Weights of a small transformer language model.
Architecture: rotary positions, untied embeddings, normalized queries and keys.
Training: a variant of SOAP for these matrices, 144M tokens.
Each number is 128 + 24 x the weight over its row's rms, rounded and kept within 0 to 255. Layers, rows and columns count from 0. The size above them is the row's rms in percent of the matrix's.

# layer 2 attention output (transposed), 128x128, rms 0.145, rows 65-95, columns 64-127
size [102 100 112 110  94 105 105 103 115 102 114 101  86 107 110 103 102 106 103  95 106 109 109  99 100 100 107 101 101 110 105]
[[147  84 135 136 139 128 149 156 152 153  72  97 119 137 135 141 118 100 100 129 161 180 153 128 132 112 130 129 144 139  76 103 141 105 137  74 144 121 128 163 168 177 155 147 104 151 123  87 169 130 182 139 128 153 152 140 136 125 101 102 153 152  95 144]
 [197 159 126 166 161 127 192 124 130 137 155 154 136 123 142 143 115 114 109 132 144 143 127 134 130 147 146 138 135 120 134 107  89 134 148 137 127 100 126 112 141 140 157 127 157 130 153 130  80  84 114 123 129 149 131 116 165 128 158 133 117 117 151 174]
 [130 162 119 128 141 127 131 112 152 122 130 144 133 186 100 151 147 109 124 210 165 150 103 110 126 107 117 123 116 143 128 152 112 127  83 151 141 122 125 137 138 156 108  98 172 110 139 161 126 128 121  99 134 107 154 164 124 131 139 104 165 113  89 108]
 [ 90  91 143 143 179 181 109  87 135 154 111 158 138 129 161 134 138 144 146  92 108 128 130  88 130 166  96 126 155 121 135 119 158 122 119 117 125 159 110 112 133 132 132 134 167 123 125  87 156 121 159 124 130 119 142 117 113 130 163 106 136  83  96 143]
 [ 92 122  93 145 141 111 134 130 187 132 113 105 126 116 204 146 124  88 161  81 148 149 110 109 100 146 155 131 133 138 149 143 115  81  86 135 155 126 152 129 137 109 188 117 134 137 141 134 102 142 130 123 126 114 145  97 125 129 149 137 122 142 137 110]
 [107 129  80 115 126 113 164  98 114 120 129 129 110 108 141 159 125 137 137 123  81 163 143 111 149 155 172 109 154  93  93 128 117 168 165 138 163 121 136  71 130 131 164 144 120 153 116 155 138  97 129 158 144 132 165 115 124 116 133 154  85 142  92 142]
 [152 118 137 158 125 133 100 156  90 111 128 162 146  88 151 140 105 120  90 152 112 152 110 128 109 111 108 144 143 119 109 116 150  99 126  97 135 109 133 163 134 119 124 125 110 123 160 151 140 128  73 162 135 102 142 127 134 101 134 114  97 125 164 148]
 [130  88 135 156 122 115 125 111 144 107 132 160 158 105 124 152 109 157 131 103 118 114 131 165  89 128 105 153 118 126 104 118 113  98 109 123 116 112 120 155 108  95 172  89 141 108  82 103 135  94 183 105 118 125 142  86 156 145  98 149 104 101 121 176]
 [159 134 130 101 116 119 110 122 154 100 112 151 130 108 146  77 158 154 135 124 131 140  85 107 159 134 135 133 135 126 156  96 101 140 121 118 124  76 150  86 125  95 184 121 149 110  98 145 132 139 123 132 126 123  95 148 129 163 145 136 130 167 142 153]
 [ 99 130 160 139 102 126  93 158 113 149  89 142  93 128 183 175  88 117 147  86 165 136 109 144 123 131 145 114  97 125 102 122 135 139 132 128 140 150 136 104 118 105 126 126 157 106 154 144 132 102 141  97  98 103 130 173  97 140 105 155 169 137 134 124]
 [126 143 147  85 138 153 151 103 169 145 137 146 168 109 129 145  71 109 158 143 145 105 134 112 152 140 133 173 104 106 124 120 177  88 131 116 146 106 172 134 120  98 160 110 151 163  98 131 155  90 104 124 119  98 114 105 130 149 160 111 135 114 114 120]
 [127  87  92  97 114 152 128 138 161 164 152 156 112 152 103 116  98 142 131 137 161 161 138 135 106 155 108 160 153 127 128  91 126  86 109 128 152 162 149 116 101 114 145 112 146 124 133  64 160 104 129 124 118 113 130 141 149  80 129 151 112 119 171 156]
 [116 197 165 115 133 114 104 166 131 136 132 129 122 123 129 137 109 136 151 136 135 135 130  84 130 130 122 165 136  94 129 141 133 183 117 144  78 123 132 133 112 165 153 136 146 123 113 101  78 121 147 123 158 109 169 147 134 114 128 132 145 132 147 142]
 [129  94 137 109 173 124 140 155 120 151 125 118 118 102 132 154 171 172 122 126 142 115 116  80 131 123 163 148  99  86 125 179 182  95 110 109 127 160 153 125 117 110 108 176 113 124 142 150 130 160 145 128 134 173 160 110 121 131 134 127 105 152 117 109]
 [181 127 102 141 113 158 122  70 114 148 136 113 124 147 130 131  96 128 105 113 146 126 128 122 115 117 144 137 135 110 119 121 107  87 147 133 146 128 114 189 147 130 133 118 161 106 117 168 150 148 168 160 112 124 138 111 138 143 133 129 147 145 155 114]
 [ 96 143 150 132  89 103 136 161 138 101 181 132 128 159 135 130 124 120 124 135 100 121  97 166 128  65 113 125 143 110 121 143 163 124 110 108 123 160  98 159 154  94 106 123 152 103 138 113 103 153 144 139 151  86 144 179 152 158 127 110  85 128  98  74]
 [132 133 115 111 154 115 101 106 139  77 114 139 150 110 116 137 113 128 148 150 125 173  91 101 151 146 132 133 133 159 111 118 144 101 134 106 104 138 106 146  98 121 134 129  84 159 134 177 134 169 153 109 122 144 125 136 121  92 145 127 112  80 144 144]
 [114 159 114 132 140 202 146 149  97 128 136 128 128 145 111 108 122 141 149 135 113 107 109 123 120 154 136  94 124 108 131 155  84  92 147 139 142 151 135 176 126 152 134 123  69 141 103 118 132 148 111 119 130 146 133 155 121 115 133 112  95 100 130 109]
 [154 107 148 172 159 145 164 165 146 132 103 141 165 142 123 103 123 121  94 141  92 152 154 126 104 143 139 103 135 168 129 143 118 146 108  93 140  88 155 124 153 105  63 136 108 103 138 137 140 117 123 117 118 109 114 120 104 130  99 110 142  77  87 194]
 [162 139 144 129  94  96 111 130 152 144 125 158 111 126 113  84 122 128 146 132 124 119 137 129 147 152 136 119  98 135  96 125 147 139 149 115 142  96 114 169 137 127 119  93  87  85 121 126  64 130 119 147 146 157 160 167 118 117 128 122 134 102 114 103]
 [121 126 101 121 126 148  99 120 136 112 118 123  99 111 128 126 170 175 146 122 158 109 106 102 139 108 141 116 109 149 112 148 158  80 163 143 121 125 116 156 135 120 128 198 143  78  86 172 172 122 129 104 122 135 155  96 112 136 104 178 139 102 144 180]
 [ 91  99 104 117 110  84 116 131 135 123 149 130 163 160 118 170 148 123 176  96 145 141 119  92 107 164 150 100  75  91 133 116  94 148 159 126 106 127 102 133 153 174  88 107 144 119 130 129 132 120 117 136 148 122 116  87  97 147 169 133 115 131 106 154]
 [123 114 140  61 118 168 161 128 136 163 133  91 137 140 135 134 131 172 121 159 145 167 132 136 102 132 139 148 104 125 120 115 128  89 138 158 110 103 134 120 130 143 151 118 138 144 101 140  89 166 134 153 141 104 136 110 135 138  99 154 103 117 162 147]
 [150 152  79 129 140 150  98 101  91 150 118 153 101 177  82 120 116 163 128 101 122 138 145 113 131 106 170 153 133 174 126 140 105 107 118 111  92 111 122 129 135  99 142  99 108 132  76  66 117  96 125 102 135 119 146 123 112 122 110 128 156 127 116 140]
 [147 159 177 143 109 170  77 192 137 121 137 126 113  87  96 147 142 152 132 149 154 180  88 147 111 131 118 146 118 102 110 138 146 137 118 157 166 120 112  97 126 131 106 158 161 137 126 142 121 112 129 148 118 137 120 148 117 149 102  79 175 121 125 113]
 [106 117 114 100 150 127 125 121 170 125 130 120  81  95 134 110 138 124 121 133 127 137 135  80 125 131 157  85 109  98 122 134 129 102 133 120 140 117 112 115 133  89 165 116 152  95  82 148 135  91 121 139 138 158 122 132 126  96 111 136 188 126  96 115]
 [130  62  94 113 113 123 118 151 155 127 117 126 141 128 119 140 139  89 148 152 127 112 118 132 100 161 147 178 114 152 119  96 157 120 153 104 142 134 105 111 125 150 178 125 118 125 165 135 130 114 134 174 111 138 134 156  92 136 137 119  96 158 126 172]
 [164 135 124 145 142 153 131 141 140 105  81 146 107 127 145 129 122 120 134 108 165  71  86 121  89 162 138 126 109 137 117 148 114 115 106 124 119 145 127 136 140 118 140 120 161 141  91 144 144 143 116 130 156 125 110 159 138 130 129 136 134 110 101 107]
 [161 128 138 117  88  95 114 133 145 164 149 165 133 148 119 132 127 118 109 137 118 135  96 106 130 150  91 121 154 163 129 101 115 169 132 142 130 149 103 183 122 115 106 162  61 141 152 129 148 114 102 123 129 154 120 100 140 125 173 119  85 127 113 150]
 [164 167 146 108 148 128 125 103  92 146 172 138 146 131 125 154 111 136 109 150 158 137 108 110 144 124 125 129 147 137 102 121 111 102  73  99 139 126 119  90  73  95 169 118 142 138 122 152 151 108 155 117 129 136  72 167 133 119  90 140 166 153 104 136]
 [168 130 135 118 125 123 101 111 122  89 127  99 153 107 164 109 111 162 162 136 123 136 155 111 142 136 109 133 117 146 144  97 149 111  97 167 143 133 103 156 103 143 101 137 137 107 135 150 143  61 153 144  94 121 106 169 160 156 154 161 119 103 146 123]]
# layer 2 attention value, 128x128, rms 0.16, rows 66-95, columns 64-127
size [ 99 108 113  95 101  98 101 107  98 105  97  98 101 104 105  99 107 100 102 102 103 109 107 103  95 106  98 101 111 112]
[[ 90 159 122 126 113 131 130  96 130  91 111 110 141 154 137 143 168 122 132 101 125 113 163  95 125 123 203 163 104 156 126 126 112 166 116 101 124 111 141 134 115 118 130 120 163 121 170 145 117 113 148 127  89 106 139 109 130 176 103 141 119  75 162 149]
 [173  93  84  97 145 113 105 108 168 102 155 142 114  60 147 149 118 131 109 112 142 117 101 133 113 139 158 115 122 139 141 103 137 149 133 122 145 151  93 178 120 117 112 114 141 122 127 132 120 120  92 165 109 145 166 112 114 131 169 110 129 141  88 197]
 [126  91 123 118  72 143  70 124 127 142 121 128 137 144 156 139 140 125 164 122 136 192 123 116 122 126 111 145 124 102 105 125 140 123 133 100 129 128 107 100  92 121 172 133 157 138 110 152 134 156  99 133 104 138 113  94  74 149 142 117  82 145 148 154]
 [ 97 161 101 117 110 132 168 107 112  88 108  75 134 116 131 108 113 168 116 133 128 101 134 164 177  88 155 134 122 137 150 198 147 161 123 108 154 136  93 117 146  77 125 128 130  62 131 126 164  86 155 142 133 123 143 135 108 145 112 131 134 104 129 106]
 [125 151 114  75  95 113 115 117 102 145 128 125 140 114 144 113 126 126 136 154 130 154 151 173 139  90 137 155  41 130 104 177 138 140 130 107 147 127 108 127 117 140 134 122 116 138 114 116 136 145 109  95  99 154 137 116 157 119  61 122  55 143 136  83]
 [ 99  90 153 127 102 121 106 125 138 132 135 141 115 130 124 142 107  84 149 111 149 146 160 147 105  83 100 109 159 156 104 139 144 125 140  99 143 124 107 109 102  78 126 107 145 127 113 190 153  91 136 151 134 132  94 111 149 153 132 143 100 101  88 151]
 [124 133 133 124 121 112  83 133 124 155 129 129 147 156 153 119 108 135 123 152 106 167 134 141 134 122 118 201 118 138 150 140 123 136 131 121 119 163 146 136  76  99 160 133 156 118 112 154 136 128 163 140 122 124 137  67 150 114 184 140 112 181 159 123]
 [116 168 227 115 105 153 134 107  80 135 130 134 127 122 157 126 128 150 109 144  81 132  83 142 117 140 121 141 128 119 127  89 105 121 134 123  99 154 128 151 131 156 110 132 120  66 127 108 126 164 131 124 127 119 101 115 159  81  99 157 152 127 180 144]
 [127 122 136  79 108 110  97 116 153 115 120 161 133  81 117 132 149 130 114 115 141  92  93 149 117 111  59 112 169 122 100 141 154 106 113 140 143 167 134 149  93 133 131 133 129 166 118 108 158 149 159 114 135 118 155 175 117 137  96 126 105 137  94 100]
 [115 126 140  87 140 135 116 124  94 118 144 103 122 148 115 125 111 150 125 115 125 115 131 104 115 116 151 143  97 143 111 114 123 107 133 104 109 102 202 121 128 127  80 165 106 101 158 144  97 136 166  95  96  89  91  92 157 136 119 133 120 116 170 138]
 [105 135 154 141 117 122 158 127 128 129 145 139 104 136 170 121 120 119 127 116 107 169 173 147 136 129  93 139 116 128 110 111 125 121 137 120  95 101 113 105 105  85 160 141 185 173 157  83 108  96 156 101 121 140 138 116 112 174 110 141 152  77 138 152]
 [143 119  97 101 153 100 117 142 149  95 120 137 109 113 140 116 107 144 140 103 133  98 146 117  95 144 106 133 116  98 110 135 136 120 103 141  57 106 174 145 147 144  94 149 106 152 124 105  94 175 108 147 163 154 162 122 115 140 130 123 119  89 161 102]
 [131 137 110 164 119 117 169 122 135 117 117 140 143 115 157 134 129 178  73 101  88  84 125 103 151 114 139 142 106 121  97 101 109 109 117 127 174 125  69 145 147 165 161 137 135 130 158 111 126 121 169 138  98 114 121 118 155  95 108 146 109 124 135 190]
 [138 114 137 148 102 149 100 118 152 131 178 127 145 161  89 122 133 113 146  96 162  90 122  98 152 121 166 151 143 132 157 128 138  90 120 166  99 129 144 156 146 140 147 138 103  95 137 111 142  91 140 150 135 152  85 128 169 125 106  77 118 132  90 106]
 [138 144 155 148 121 117 143 120 156 123 126 141 118 121  96 139 149 103 123  85 132 101  85  98  87 107 104 139 145 122 131 132 156 127 118 133 103 107 136 131 158 170 132 202 161 105 107 142 111 118 123 159 138 104 145 138 121 127 128 132 156 107 140  80]
 [144 132 111 160  96 132 127 107  90 125  93 132  94 135 155 118 134 177 121 103 109 168 155 127 131 158 144 141 128 115 138  54 143 124 122 126 122 159  68 140  88 159 136 132 129 146  97 101 141 125 137 117 136 112 138 135 146 120 160 143 142 121 143 186]
 [135  90 117 125 138 171 105 136 145 146 112 155  94 133 130  98  95 174 136 105 168 108 127 132 134 149 195 156 135 135  91 112 144 162 144 128 181 104 118  98 138 149 191 128 115 121 138 107  92 135 135 143 151 145 105 143 129  93 128 144 132 122  93 150]
 [142 146 153 140 211 134 123 125 107 122 123  99 163 167 133 100 148 133 120 154 129 176 133 124 140 146 150 160 123 133 107 140 104 135 105 124 138 139 171 142 163 151 129 134 172  88 128  98 117 133 177 111 152 143 154 125  86 143 153 139 137 130 152 135]
 [104 134 122 155 108 113 133 115 113 116 119 114  98 142 131 109 117 116 137 138 140 107 117 113 119 113 122 120  74 156 100 147 157 118 135 138 144  98 141 154 148 138 144 177 129 118 103 108 141 132 125 112 110 170  76 129 135 129 116  94 167  92 131 104]
 [138 132 126 155 147 138  99 139 109  92 135 104 181 149 125 106 115  99 136 188 129 131  94 100 150 121 121 149 144 143 133 158 122  78 156 106 118 156  98 118 116 110 164 154 147 119 126 113 123 141 110 171 125 144  83 126 140 115 164 109 105 128 116 108]
 [121 131 106 108 149 115 167 140 107 117 111 137 156  90  94 141 145 127 109 149 161 149 119 116  85 184  98 128 122 121 101 175 124 103 149 131 126  99 166 138 161 107 162 103 141 108 138 127 186 144 136 138 154 151 163 127 138 149 109 119 131 156  89 127]
 [103 160 126 131 135 113 114 138 112 152 144 126 130  68 154 165 107 168 127 120 135 149 139 125 158 142 137 163  78 104 127 132 139 145 134 125 139 133 142 162  81 104  95 172 151 150 123 114 126 154 135 110 128 121 133  72 156 101 160 118 111 128 149 160]
 [126  76  69 129 110 138 117 111 146 121 116  83 116 101 173 161 139 114 154 127 140 129 124 124 161 138 127 117 125 142 100 133 131 132 165 104 105 117 118 146 113 117 149 105 132 165  99  37 141  92 131 138 105 152 151 129  83 129 109 124 139 108 147 156]
 [116 111 128 151 103 145 144 127 139  43 134 144 107 129 165 133 138 116  96 177 113 128 113 143 149  94  88  82 148  92  77 132 163 125 125 112 134 116 126 134 108 130  82 131 125 144 146 143 144 164 166 119 123  94 112 130  85 128 128 111 141 116 140 134]
 [158 168 149 121 160 119 113 130 126 111 143  91 170 114 129  74 131 116 101 150  94 115 122 112 100 149 141 139  96 133 131 117 138 114 111 131 152 117 109 117 168 136  99 142 119  68 138  88 125 115 124 171  99 147 129 146 119 126 115 123 155 144 130 104]
 [137 169 117 133 116  95 100 127  79 119  82 145 117 163 152  97 148 133 115 151 155 115 150 131 162 103 105 154 101 150 137 117 115  96 100  89 152 143 128 139 104 146 120 142 116  85  97 162 171 101 161  98 135 110  83 128 160 175 151 135 100 133 141 121]
 [175 114 184 158 202 149 155 139 124 157 128 116 147 138 111 123 115 109 126  97 144  79 102 150 125 140 162 181 139 149 136 126 111 155 101 141 120 113 123 122 173 106 106 126 125  87 112 122 125 113 141 175 145 158 108 143 115 135 117 120 147  73 108 164]
 [140  98 105 148 123 146 106 137 116 162 125 122 153 132 135 129  99 134  97 171  89 158 138 129  83 176 168 156 119 109 115 111 163 116 108 115 122 100 105 126 133 113 181 111 135 139 124 143 109 121 113 137 143 141 167 113 117 177  79 173 126 133 148 141]
 [ 93 118 175  89 101 120 122 137 125 155 186 114 153 154 148 123 140 129 134 136  96 152 134 115 123 122 105 107 165 120 118 120 146 128  90 154  96 130 134 131  90 159  92 115 104  75  96 111 136 152 165 120 111  99 135 117 136  89 131 133 129 130 164 121]
 [126 125 117 143 112 148 169 105 110 102 142  77 173 147 178 122 142 115 140 145 111 130 127  76 144 146  85 153 141 147  91 124 142 138 119 152 116 135  94 159 154 138 120  98 107 101 158 124 106 114 149  89 119 141 189 155 123 152 127 153 120 103 142 146]]
# layer 2 attention query, 128x128, rms 0.176, rows 96-117, columns 64-127
size [138 110 125 142  81 108 101  89 123 101 140 140 118 125 125 145 107 114 124 100 102 103]
[[121 154 114  80 104  88 106 163 110  97 160 173 217 151  86 118 153  97 143 164 188 134 160 120 114 117 137 153 108 132 151 150 120 141  99 140 126 148 127 107 137 117 170 178 164 129 128 146 134  90 121 110 117 134  97 124 125 136 137 131 108 150 174 160]
 [111 153  93 140 153 130 121 145 140 100 151 136 133  83 126 163 184 104 172 149 118 123 134 106 136 131  95 164 124 150 165 185 100 125 110 123 123 160  97 138 118 121 110 161 132 157 169  98 143  88 115 153 102 166  86 105 108 147 188 143 144 151 131 107]
 [139 148 114  79 155 128 112 117 137  88 171 130 179 128  74 131 146 131 115 129 130 131 154 111 118 123 103 138 113 165 138 127 135 134 117 134 126 157 114 138 163 110 144 162 149 114  96 129 116 140 132 129 112 124  80  92 141 122 136 131 110 136 145 126]
 [117 105 148 186 142 153 159 130 161 160  91  90  75 118 157 135  92 173 105  92  82 105 126 127 137 127 131  92 156 118 123 106 145 100 133 135 122  96 127 150  98 157 109 108  86 127 124  98 121 137 117 126 139 115 168 127 123 132 104 106 144 117  79  89]
 [159  87 127 130 132 131 128 162 136 138 114 141 104 100 113 141 149 125 107 146 119 119 175 145 157 147 152  66 151 129 107 120 124 143 141 151  92 103 149 132  91 115 167 170 126 128 137 142 139 119 143  99 112 116 127  85 114 127 154 137  87 176 152 184]
 [127 100 120 130  96 123 120 117  89 145 110 101 123 127 147 130 125 144 128  98 160 126 100 172 143 112  73 169  82  85 147 135 179 135 142 107 125 134 113 102 110  94 132 131  99 140 133 150 157 121 171 160  96  93 116 169 146 115 110 154 168 122 122  82]
 [139 141 122 124 115 112 156 138 149 150 114 120 136 135 107 151 106 141 126 136 162  97 122 115 118 148 160 104 159 135 124 137 170  87 120 173 116 104 130 108  87 140 160 115 144  97 160 119 140  89  99 102 161 119 184 126 127 149 116 153 131 173 136 115]
 [115 122 102 133 129 113  96 145 139 121 138 153 130  96 108 140 150  84 159 132 128 120 101  84 134 110 115  67 132 125 166 155  82 126 143 149  87 118 123 110 169 151 102 124 134 162 152 143 118 136 105 139 131 119 161 132  78 129 134 105  73 129 139 207]
 [171 160 119 144 120 171 123  79 130 106 102 149 134 103  92 121 158 139 108 142  98 159 102 120 126 151 141 121 125 136 135 127  78 121 132 145 145 178 113 117 120 126  87 151 155  95 115 125 122 125 120 151  87 115 103 115 150 170 151 147 111 144 119 158]
 [115  91 125 134 170 121 138 151 101 185 155 100 106 176 105 127 131 177  90 128 129  98 138 139 152 144 112 119 145 116 144 125 170  97 110 141 108 149 144 157 162 192 174 151 117 161 158  81 122 125 115 132 149 114 163 131  93 114 149 137 188 112 125 111]
 [139 132 143 117 157 155 156  87  69 129 114 146 113  87 151 129 161 121 142 120 125 133 172 108 145 142 140 126 114 139 103 143 134 164 143 108 143 104  80 134 101 111 171 120 113  88  80 121 121 102  84 109 141 141 138 111 183 157 120 124 139 157 142 133]
 [143 135 106 130 154 110 168 116 138 123 101 129 142  95 127 188 108 123 126 150  88 179  98  75 124 168  94 125 112 159  87 116 124 104 153 112 137 112 169 128 133 105 114 145 147  88 138  81 176 138  95 124 154 137 175  85 143 179 133 141 129 120 109 133]
 [101 147  96  92 125 145  86 157  71 168 158 113  81  88 130 141 179 142 145 124 124 116 167 115 111 161  93 148 118 119 129 150 145 116 121 112 124 114 132  85 137 170 122 147 123 105 154 157 111 123 151 129 125 154 156 147 152 105 125 114 137 163 177 106]
 [127  87 103 127 135 119 152 117 138 109 148 129 129 141 166 153 117  86 153 135 127 110 133 158  87  83  98 152 171 130 134  86 124 118 119 140 131 135 161 127 127 125 137 101 123 162 136 157 179  75  70 190 172 112 150 128 143 153 175 138 110 138 126 144]
 [100 106 146 204 134 104 139 142  75 105 133 140 182 161 128 134 119 128  97 121 125 106 147  95 115  97 116  81 166 157 122  85 122 166 147 112 116 103 132 157 164 112 148  93 100 150 132 147 122 119 130 129 123 134 135 122 128  82  72 118 174 130 140 121]
 [124 137 136 122 133  93 107 146 114 129 122 102 144 132 135  87 128 133 122 119 108  59 133 130 136 173 127  77 144  97 182 116 159 122  93 137 132 142 132 116 167 127 118 151 154 147 183 158 141 143 155  93 157 126 177 123 151 209 141 149 162 146 156  86]
 [156 101 117 134 128 132 102  93 127 119 124 130  92 107 158 134  92 139  70 114  96 112 127 142 139 180 163  89 116 103  94  93 114 136 148 119 119 140  85  89 146 121  91  98 102  91 125 110 148 155 157 155 116 101 147 140 122  87 101 111 151 115 133 106]
 [123 137 109 120 100  52  79 109 108 129 150 155 121 122 141 130 163  92 162 160 179 122 144 130 117 155 106 168  96 133 161 163 110 124 128 130 133 145  89  88 138 114  92 135 161 120 181 124 144 119 151 183 136 113 116 139 100 158 111 155 128 122 148 144]
 [129 101 132 153 165 130 143 132 166 192 117  98 102  64 150 158 152 162 137 124 142 163 148  99 130 116 149 122 137 124 163 150 154 147 160 123 139  84 153 107 120  91 120  95 149 119 159 150 146 156 133 170 121 110 148 143 106 135 111 162 119 118 124 132]
 [183  99 107 134 132 132 158 149 151 167 106 111  94  85 142 130 125 155 124 141 109 171 171 162 154 117 107  97 169 130 122 108 121 150 170 108 119 106 154 133 133 146 125  94  93 129 161 127 150 160 160  64 139 118 160 133 139 116 128 126 120 151 135 157]
 [119 134 137 188 137 108 154 161 136 152 121 175  93 174 166 134 131 127 133 144 154 124 107  72 135 143 168 160 136 139 158 125 100  88 103 125  97 116 144 107 130 132 112 139 173 141 139 123 128 138  97 137 101  94 161  87 121 142 107 156 133 102 161 154]
 [156  85 141  93 114 128 120 152 137 124 128 117  84 112 132 158 114 178 100 140 106 127 149 150 133 115 106  91 122 123 106 103 143 124 149 137 102 117 151 145 153 119 152 106  85 134 165 117 124 137 148  95 111 135 138 120 159 117 109 120 141 126 125 103]]
# layer 2 attention key, 128x128, rms 0.139, rows 96-117, columns 64-127
size [ 85  88 105  92  84  68  80  90  99 116 132 151 121 120 132 161  95 101  97  85  86  92]
[[117 176 128 128 131 151 116 135  85 130 120 142 102 116 144 133 117 181 145 115  96 123 136  84 131  96 140 154 129 119 143 165 150 135 160 114 139 128 143  99 139 139 132  93 105 102 109  77 103  74 158  76 117 137 141 108 137 112 121 110 153 115 155 103]
 [147 128 130  99 115  94 162 136 147 158  86 122 122 141 152 152 118 148 120 139  90 131 109  96 145 103 118 125 147 103 191 107 137  85  93  98 116 110 129 136 135 154 171 113 114  98 129  96 107 121 109 111 132 130 107 116 178 101 118 142 163 110 167 151]
 [103 170 153 184 161 171  87 120  92 118 141 150 140 106 144 124 186 164 120  98 141  98 125 100 102 126 126 143  98 170 140 132 117 127 163 140 133 164 137 137 103 123 117 154 135 126  94 122 120 105 159 111 141 137 119 103 110 133 137 110  77 131 140 105]
 [141 127 113  88  96 131 163 121 145 117 154 121 128 133 146 110 136 136 139 138 114 138 121 123 127 136 135 112 121 142 164 126 156 171  97 115 114 109 121 152 148 120  90 103 132 130 135 126 119 139  89  89 105 101 152 150 131  99 120 116  73 112 115 138]
 [104 146  95 123 124 141 152 126 141 127 164 162 126 134 140 135  93 216 132 125  99 142 109 152 166 112 170 120 124  86 115 160 108  77 109 132 132 124 124 120 139 141 157  85 133 132  84 104 125 113 101  74 170 134 106 133 101 120 135 146 166 158 109 179]
 [115 100 160 143 118 130 101 146 155 164 142 131 116 147 133 131 123 134 130 105 126 145 120 141 166  89  68 118 154 128 127 142 119 160 145 150 117 110 162 107  88 122 100 130 132 138 135 117 150 157 159  78 130 129  89 113 121  99 108 118 100 111 159 155]
 [157 108 109 117 135 134 152 102 168 134 135  83 127 117 132 107 111 135 142 170 123 123 136 144 164 138 149 105 131  70 141 117  84 108  98 118 110  96 121 153 167 121 131 101 152 117 117 141  74 173  78 137 124 146 146 136 130 122 151 154 151 156  95 124]
 [148 198 119 113 135 148 114 103 126 137 107 121 107 148 154 102 122 111 183 138 131 119 106 140 105 180 143 153 116 132 145 136 151 123 162  98 132 124 125 187 157 101 148 100 176 105 124 120 114 118 118 131 118  73 214  95  89 130 144 126 109 142 110 126]
 [ 86 122 124 134 110 150 109 146 179 151 150 124 110 121 105 108 160 154 108 163  89  62 105 135 131 134 108 131 109 137 139 123 117 153 120 121 112  80 148 157 109 126  70 136 151 101 115 140 159 220 133 119 128 118 148  88 136  91 153 127 101 110 153 161]
 [167  90 144 124 152 139 104 143  90 165 127 101 112 129 128  82 101 115 107  92 112 140 127 105 119 136 129 136 113 104 111  92 123  86 103 114 113 137 170  98 100 122 129 128 129  89  92 141 132 128 144  84 135  77 125 105 119 141  93 166 165 164 145 146]
 [166 152 140 148 118 143 123 119 145 119 129 148 112 154 163  94 123 114 125 129 151 117 110 155 117 124 152 129 105 159 159 132 115 139 121  94  92  98 139 150 149 105 128 143 126  79 117 112 117 121 112 138 115  84 159 137 132 118 105  94 129 121 125 165]
 [129 208 126 104 149 145 156  39 115 138 128 167 159 123 125 121 110 140  95 174 121 143 129 107 126 169 119 158 124 133 182 126 139  96 116 146 163 109  97 122 131 107 140 125 123 132 116 101 116 105 105 125 133 157 143 113 136 109 182 142 131 116 110 160]
 [114 130 111 119 155  96  89 146  50 142 154 153 133 125 150 116 144 168 142 144 163 144 126 147  87 107 146 129 116 117  90 125  72 146 119 144 113 145 112 105 121 142 148 144 131 166 136 162 138 105 166 142 137  95 113 146 112 131 133 127 132 163 168 141]
 [169 112 126 117 161 115 143 128 123 120  89 166 169 104 139 140 145 144 126 153 104 131 120 135 133 153 137 152 181 114 140 113 126 128 113 128 122 124 106  99 166 130 197 127 167 181 125 156 185  88  85 120 137  99  96 139 108 142 191 110 118 134 145 111]
 [153 131 128 141 127 152 128 147 124 121 113 115 132 127 107 120 106 121 132  79 120 131 117 114 148 118 127  98 159  99 177 121 136 132 120 134 150 177 129 150 100 118  86 123  75  97 133  98 143 113 168 104 121 112 114 114  94 146 109 114 132 108 122  54]
 [169 118 167  79 159 116 127 124 148 120 122 129 159 141 115 130 111 104 102 138 146 147 131 121 134  99 126 130 131 135 102 117  86 123 162 106  92 116 108 137  93 125 122 147 115 154 165 123 116 102 158 138 157 130 122 145 148 160 133 121 121 163 137  86]
 [130 158 103 127 184 109 150 124 119 104 151 141 104 137 117 159 143  96 142 125 139 146 135 109 136 175 121 115 149 175 119 137 111 150 138 108 130 128 108 128 164 127 159 152 152 159 150 127  81 116 150  76 126 135 177 122 133 134 150  98 152 112 100  82]
 [131 105 107 136 147  83 186 138 116 120 142 138 140 161  93 125 110  95 108 128 137 148 139 111 147 139 115 108 145 150 106 128  98 145 127 130 106  77 123 139 121 129 101 171 134 151 160 133 112 163 107 127 144 123 127 152 133 122 127  91 170  96 123 111]
 [106 149 142  96  73 139 137 112 116 130 131 105 141 142 111 104 142 160 131 127 158 114  96 133 120 120 151 141 118  79 129 157 133 149 141 106 141 101 139 145 128  94 146 128 156 110 112 134  88 110 114 137 142 150 122 120 133  98  88 117  88 126 109 157]
 [150 173 152  79 146 119 145 130 109 108 152 154 132 146 135 105 108 163 117 147 147 157 154 142 142  98 119 136 177  97  98 154 134 125 120 138 154 135 138  76 129 126 129 110 152 149  73 109 103 130 140  82 161 131 113 136  87 128 120 129 178 116 116 132]
 [109 104  89 128 111 148 134 116 155 151 118 109 120 111 117 101 109 127 159 139  94 103 167 187 121 162 143 138 122 122 172 117 116 116 104 114  90 126 112 141 150 117 118  96 173 111 124 136 127 177 107 157 158  78 160  76 106 156 169 147  98 155 103 173]
 [120 155 160 146 129 118 121 139  94 109 113 148 178 144 122 121 133 158 110  81 128 159 127 107 174 107 109 134 144 113 116 113 135  90  98 114 166 159 134  75 100 124 139 133 117 167  90 114 127 141 153  81 176 157  95 130 127 152 132 104 158 112 168 160]]